python train.py --norm_place="pre" --positions="rope" --rope_theta=1000000.0 --qk_norm=false --tie_word_embeddings=true --init_std_down=0.0 --lr_head=0.00918 --warmup_steps=200 --schedule="wsd" --batch_tokens=[8192, 16384, 24576] --max_seq_len=1024 --doc_mask=true --train_tokens=148800000
Each number is 200 + 30 x the weight over its row's rms, rounded and kept within 0 to 999. Layers, rows and columns count from 0. The size before them is the row's rms in percent of the matrix's.

# layer 3 attention output, 128x192, rms 0.0631, rows 105-121, columns 0-191
097,202,192,222,244,179,213,223,171,162,201,215,242,198,199,208,185,241,211,139,166,220,199,195,191,127,204,181,166,144,211,208,165,133,265,216,166,198,191,169,197,201,209,202,205,212,221,220,166,150,212,177,210,179,224,186,220,181,182,203,204,250,182,213,212,230,162,168,221,146,199,222,236,228,208,205,151,169,148,211,242,216,215,213,228,257,177,205,178,218,254,221,225,191,192,182,188,193,202,200,174,246,166,194,258,263,223,174,205,201,224,172,234,187,201,192,245,180,213,157,202,186,176,198,213,177,181,218,250,205,153,191,190,184,202,227,189,172,178,124,230,165,184,214,197,183,243,158,146,212,199,217,189,227,186,250,153,160,226,223,152,243,236,223,207,235,217,262,189,162,205,227,155,233,222,159,174,215,119,155,199,189,174,176,247,183,231,175,247,243,177,143,187
105,188,200,217,224,212,200,267,179,181,214,189,131,133,198,183,162,133,176,191,258,207,230,163,196,189,259,239,258,119,194,249,137,189,181,211,174,163,215,214,189,231,219,217,209,200,216,185,219,187,158,193,180,219,244,236,134,237,178,224,149,172,185,157,186,248,186,225,203,185,218,179,209,172,210,191,183,190,180,200,236,183,210,196,154,201,163,195,250,242,179,196,199,241,204,232,215,212,190,190,243,190,226,168,177,218,186,236,251,237,197,224,197,195,187,230,237,207,200,210,169,200,168,223,166,261,197,239,203,224,176,203,225,222,217,169,207,179,197,175,218,219,174,221,203,132,189,209,194,207,196,185,215,195,186,220,193,187,239,224,247,163,212,226,174,238,171,232,181,202,273,193,225,127,252,203,148,276,196,157,161,183,160,191,193,242,175,171,239,186,223,168,188
105,266,177,217,198,194,154,224,244,228,170,213,207,240,170,162,222,213,209,232,225,229,274,164,212,187,287,161,205,190,233,250,210,185,205,209,188,175,181,183,238,180,205,165,237,165,171,189,252,191,169,151,183,171,182,205,228,241,198,190,159,237,184,196,194,195,196,236,193,169,167,229,143,207,254,146,204,205,204,203,196,213,218,203,203,169,206,220,198,197,184,176,177,199,238,172,189,221,212,142,166,189,183,191,207,175,218,195,230,142,192,257,222,199,185,177,225,184,191,182,209,261,228,234,184,189,221,196,167,220,208,249,179,201,169,182,249,166,215,216,197,217,259,210,210,184,174,211,160,273,219,176,178,143,185,203,215,216,201,176,163,230,251,221,240,198,230,208,182,268,129,150,159,253,165,180,259,239,239,170,229,192,216,203,198,179,206,203,221,166,173,196,263
093,185,205,223,173,204,212,262,182,205,219,237,214,176,195,190,199,210,121,193,204,260,179,202,257,181,230,249,216,132,270,179,234,248,178,190,134,198,193,203,176,180,138,184,220,255,206,162,195,205,188,229,206,203,203,188,196,170,147,154,171,230,236,176,213,231,164,200,210,217,226,190,254,167,241,210,190,188,185,263,196,171,183,258,182,226,197,166,162,217,218,277,202,173,213,229,219,140,204,188,225,190,160,225,231,200,224,178,190,195,197,239,215,161,138,201,177,164,200,202,218,182,202,222,217,230,224,215,199,259,193,223,160,240,196,180,257,165,131,185,182,203,148,179,198,203,219,242,162,206,183,193,158,196,213,186,248,193,176,191,250,134,188,190,253,192,187,152,200,191,202,185,186,153,236,182,176,225,202,163,194,214,200,183,167,216,224,239,181,161,232,202,187
103,218,168,157,156,220,172,204,173,256,206,173,213,215,165,152,151,226,184,233,167,203,169,238,213,176,218,205,196,238,219,199,222,165,236,157,158,197,245,243,225,190,213,198,233,201,256,244,156,201,144,192,149,155,165,202,201,226,165,167,212,195,181,211,214,216,126,256,216,167,206,227,196,183,230,213,169,193,145,212,283,176,267,160,239,200,214,177,226,182,170,215,213,185,198,236,134,196,203,174,219,187,176,194,181,196,171,165,182,200,171,199,229,164,208,208,233,221,224,211,226,197,222,203,219,209,271,192,182,261,208,212,193,246,189,249,193,194,182,204,226,201,154,186,218,210,197,198,177,260,175,193,216,210,242,212,266,152,171,218,200,249,196,145,172,252,189,215,180,150,182,232,254,178,209,171,202,217,206,175,214,168,144,227,174,202,169,221,159,204,162,204,170
091,194,163,169,184,220,239,227,228,222,207,175,226,184,170,195,223,234,224,227,182,232,216,221,227,218,217,195,167,232,212,214,183,208,223,234,245,209,213,209,130,180,238,288,179,190,235,159,175,204,180,192,171,240,224,182,180,159,217,185,191,197,217,208,230,187,179,149,204,171,253,234,212,220,186,180,228,213,221,217,227,205,232,179,214,250,205,214,147,231,216,221,206,217,203,175,131,188,170,167,170,195,207,166,202,189,220,233,216,225,168,161,203,229,196,209,169,181,206,222,173,147,161,190,151,149,163,233,191,144,199,222,155,205,137,160,270,178,155,160,177,170,257,169,153,170,177,218,192,287,173,156,190,156,211,157,224,161,189,226,187,208,241,186,255,227,260,244,185,238,192,224,199,183,189,238,235,158,220,160,201,192,214,198,238,248,211,199,223,180,215,195,172
109,144,208,231,251,193,240,225,230,184,230,221,177,194,211,164,166,170,246,148,188,149,205,235,145,223,191,209,230,163,183,211,184,196,184,248,183,224,209,208,211,167,162,185,168,214,191,179,166,165,200,198,236,246,221,218,196,233,172,230,183,168,178,180,230,190,219,166,192,197,191,187,225,215,253,220,241,203,188,256,235,196,161,221,197,205,166,192,202,140,184,193,250,234,187,175,225,232,211,196,147,177,242,194,218,277,191,218,203,223,174,213,222,210,192,186,185,253,129,196,198,172,207,202,224,216,244,216,179,225,226,165,199,191,132,212,214,182,196,182,196,192,247,198,190,190,191,273,179,203,203,218,175,220,232,253,122,166,232,144,232,245,148,259,208,191,239,217,192,135,161,195,246,246,217,241,187,274,219,179,180,171,197,204,208,177,173,199,221,227,224,172,231
097,199,191,163,190,210,178,177,229,184,140,209,243,185,225,198,227,221,191,193,208,179,170,166,204,223,190,139,171,167,205,159,247,149,201,219,198,210,181,143,187,209,252,205,140,257,177,245,172,171,168,205,238,110,211,170,256,197,215,218,268,174,160,212,210,222,181,233,195,212,159,215,174,215,224,208,216,202,188,193,225,160,172,196,167,189,167,209,134,175,215,223,200,223,230,212,178,173,215,191,177,228,224,218,200,133,221,198,209,236,214,204,212,207,176,221,189,172,216,207,179,207,149,235,251,126,179,184,272,207,218,236,163,221,207,226,146,191,206,274,164,207,212,241,198,195,205,192,176,169,191,235,211,219,197,197,199,207,226,268,180,247,192,217,186,181,180,167,228,243,141,176,202,191,201,181,198,162,215,173,210,221,155,192,157,141,238,151,189,230,141,183,203
105,205,212,193,195,189,178,203,218,190,218,224,167,187,229,188,190,331,258,194,230,209,199,220,148,172,143,168,196,191,210,193,190,214,159,184,208,222,237,209,179,192,179,172,206,204,201,195,206,124,180,204,220,217,191,155,232,214,201,232,219,206,165,203,207,209,236,173,223,257,244,212,221,194,159,189,244,232,198,212,226,236,200,176,150,222,171,236,149,209,172,216,202,217,176,212,182,232,222,156,161,173,219,197,234,228,155,232,208,185,173,186,196,216,188,213,198,216,156,284,222,216,184,247,208,245,236,186,160,192,159,203,247,233,164,203,188,125,185,206,227,239,210,204,209,193,156,197,166,236,267,154,226,241,146,202,204,203,200,249,213,254,201,193,193,150,224,237,169,260,224,167,206,196,147,199,208,222,191,187,213,178,199,203,145,141,235,187,245,219,201,215,178
097,176,219,228,220,215,192,203,214,188,213,234,192,231,196,207,219,212,220,175,180,172,194,253,174,168,148,209,166,202,195,187,211,243,211,159,211,138,219,223,193,255,189,194,211,216,190,197,211,196,234,201,199,218,223,186,146,163,244,180,184,154,169,211,169,188,172,204,194,254,204,223,195,143,175,176,170,191,196,145,257,190,163,215,218,236,168,166,223,202,245,226,185,221,230,207,177,224,246,200,250,215,223,213,217,160,230,234,218,179,151,156,150,216,260,212,186,185,193,163,229,161,156,208,195,217,198,189,204,189,139,201,284,225,187,116,196,191,110,215,168,184,218,209,199,212,140,162,180,232,199,202,201,284,201,167,181,270,191,258,242,174,187,219,189,177,226,222,195,200,241,205,221,231,216,163,160,212,187,132,202,205,206,189,228,218,223,245,237,237,195,194,200
090,190,217,150,176,214,187,168,169,212,205,235,217,227,154,211,220,196,229,209,203,198,213,177,178,180,219,168,202,213,160,255,138,216,166,199,242,213,219,206,241,199,221,226,149,207,244,161,189,227,196,177,188,219,225,189,224,200,186,223,234,147,253,193,219,187,211,217,185,151,235,179,184,225,173,215,214,171,179,215,178,204,211,210,251,176,196,233,252,233,239,113,200,186,187,217,199,202,206,161,227,204,169,167,152,232,213,176,159,248,192,202,190,211,213,223,248,232,185,144,204,178,200,143,193,161,223,252,184,154,204,191,213,218,224,247,227,139,231,134,151,160,230,266,208,213,221,216,153,222,240,259,140,192,231,186,217,185,215,218,221,224,214,196,174,238,176,199,193,244,212,213,256,215,215,191,269,196,162,266,229,209,222,219,247,184,185,238,170,178,208,162,235
099,206,129,236,220,209,236,228,230,242,157,182,213,232,204,184,179,212,221,244,194,169,189,132,228,159,190,243,178,198,210,189,226,198,249,231,173,213,142,215,214,217,223,143,183,173,185,225,178,182,179,199,168,242,175,259,197,214,228,180,236,191,197,207,215,174,201,144,231,214,212,205,185,164,180,243,242,209,188,208,193,198,178,173,174,161,209,151,221,137,200,190,179,181,216,184,216,137,180,224,196,199,225,208,214,234,156,163,220,241,201,211,177,183,241,217,172,192,208,221,207,171,188,198,203,227,191,195,247,241,190,123,211,195,201,182,142,171,261,248,169,165,172,222,129,233,113,176,208,164,221,209,169,241,244,199,191,209,214,261,137,185,208,254,212,202,161,248,165,139,179,193,195,207,189,190,227,220,223,154,210,207,196,185,151,199,166,240,184,176,210,205,206
108,161,198,213,212,197,177,190,184,198,193,208,161,226,167,194,124,206,237,210,181,195,203,186,204,208,165,215,173,176,216,211,147,220,202,198,171,139,244,206,214,205,232,198,253,153,196,194,263,190,233,154,209,253,194,209,231,210,210,180,210,241,205,219,236,170,189,179,217,214,184,217,198,202,203,176,193,243,211,200,191,255,165,208,230,178,207,230,185,232,235,213,199,230,221,191,140,180,167,161,188,167,206,173,124,163,165,200,215,245,167,244,243,236,222,222,247,227,223,201,153,173,242,248,158,157,211,218,176,258,266,152,229,171,201,172,297,217,211,173,182,212,194,167,196,174,197,190,188,193,184,207,222,156,180,175,159,225,256,219,236,229,200,286,156,216,235,196,204,215,154,210,221,174,211,225,188,144,212,227,196,189,210,172,186,222,182,249,264,182,194,211,166
110,202,198,214,216,158,191,269,243,175,210,238,195,198,213,190,210,207,213,241,160,245,211,256,215,181,186,160,196,145,255,197,188,157,204,218,196,224,188,186,210,190,193,244,159,264,251,157,221,217,203,158,180,191,182,204,189,197,171,194,217,201,211,154,216,181,213,185,207,146,227,209,224,221,248,217,226,182,165,233,203,168,172,193,212,204,217,177,178,241,246,220,223,178,162,214,196,240,199,200,216,203,188,200,148,200,170,156,256,190,175,156,223,214,161,161,222,166,230,215,253,192,211,212,191,243,181,194,203,188,220,189,171,252,183,227,232,206,227,202,158,308,194,207,196,172,267,178,184,220,164,201,240,226,113,187,164,227,223,233,191,201,227,233,172,212,171,157,194,267,201,205,175,227,243,250,130,166,168,205,171,194,149,168,173,205,214,192,251,198,177,207,232
105,180,241,172,210,211,181,161,165,193,168,263,224,199,198,201,236,205,152,154,219,193,254,179,250,232,198,149,218,201,182,239,201,133,169,208,237,204,240,158,225,164,209,222,197,183,181,209,180,147,246,242,174,214,150,253,198,181,163,223,177,152,191,250,155,235,207,213,182,221,215,206,155,203,208,181,188,210,189,200,180,218,186,171,182,173,217,184,226,199,226,243,246,239,141,126,212,226,221,199,210,154,187,224,207,183,163,255,167,233,201,194,168,195,226,186,214,138,209,168,152,221,239,217,208,148,220,208,174,203,268,164,222,201,162,181,216,192,185,134,167,172,184,195,169,186,172,188,200,172,209,247,232,205,132,227,196,202,206,198,213,156,191,211,232,217,262,163,171,194,236,259,239,216,173,179,187,208,190,224,193,261,203,190,225,166,221,148,223,220,187,218,220
087,201,192,231,147,201,240,232,171,217,178,185,225,234,221,243,168,154,197,158,199,161,200,175,251,188,217,208,198,186,252,193,185,207,227,203,167,199,222,188,233,257,184,180,220,235,159,191,186,222,199,188,190,193,205,220,213,247,215,155,215,202,152,176,194,195,223,208,197,217,140,178,205,128,214,179,154,218,225,223,195,177,224,213,203,197,218,203,176,186,239,216,234,238,204,204,216,162,192,221,214,221,186,216,193,196,193,238,214,213,170,226,182,234,210,193,211,186,208,284,154,176,224,207,207,233,204,227,180,204,253,175,180,138,255,257,216,211,107,180,145,148,207,247,202,216,142,175,239,191,205,208,270,242,241,218,160,220,199,200,182,172,174,148,208,187,262,185,248,176,218,211,225,216,198,182,153,207,200,194,150,204,199,150,211,170,171,303,226,219,157,222,186
092,217,212,202,176,201,187,176,129,163,195,209,149,198,253,199,198,189,189,182,212,202,212,184,198,188,265,215,221,187,172,240,190,162,277,212,235,214,189,203,230,172,188,193,227,219,242,245,213,184,158,135,248,248,227,168,163,237,185,176,226,141,217,176,212,203,177,252,156,155,228,173,240,182,200,184,188,210,153,220,202,165,222,274,162,195,179,162,187,195,170,190,190,268,230,234,237,169,208,183,167,199,181,153,201,218,237,191,198,183,224,204,195,218,162,243,193,218,209,210,175,220,267,172,186,199,190,235,210,236,239,244,277,179,199,250,247,218,128,206,187,200,215,208,230,182,188,239,212,225,161,205,257,215,169,183,193,216,192,213,179,217,187,214,233,241,248,190,205,172,221,223,261,136,192,235,215,191,177,179,207,200,248,201,176,207,218,168,222,182,236,181,245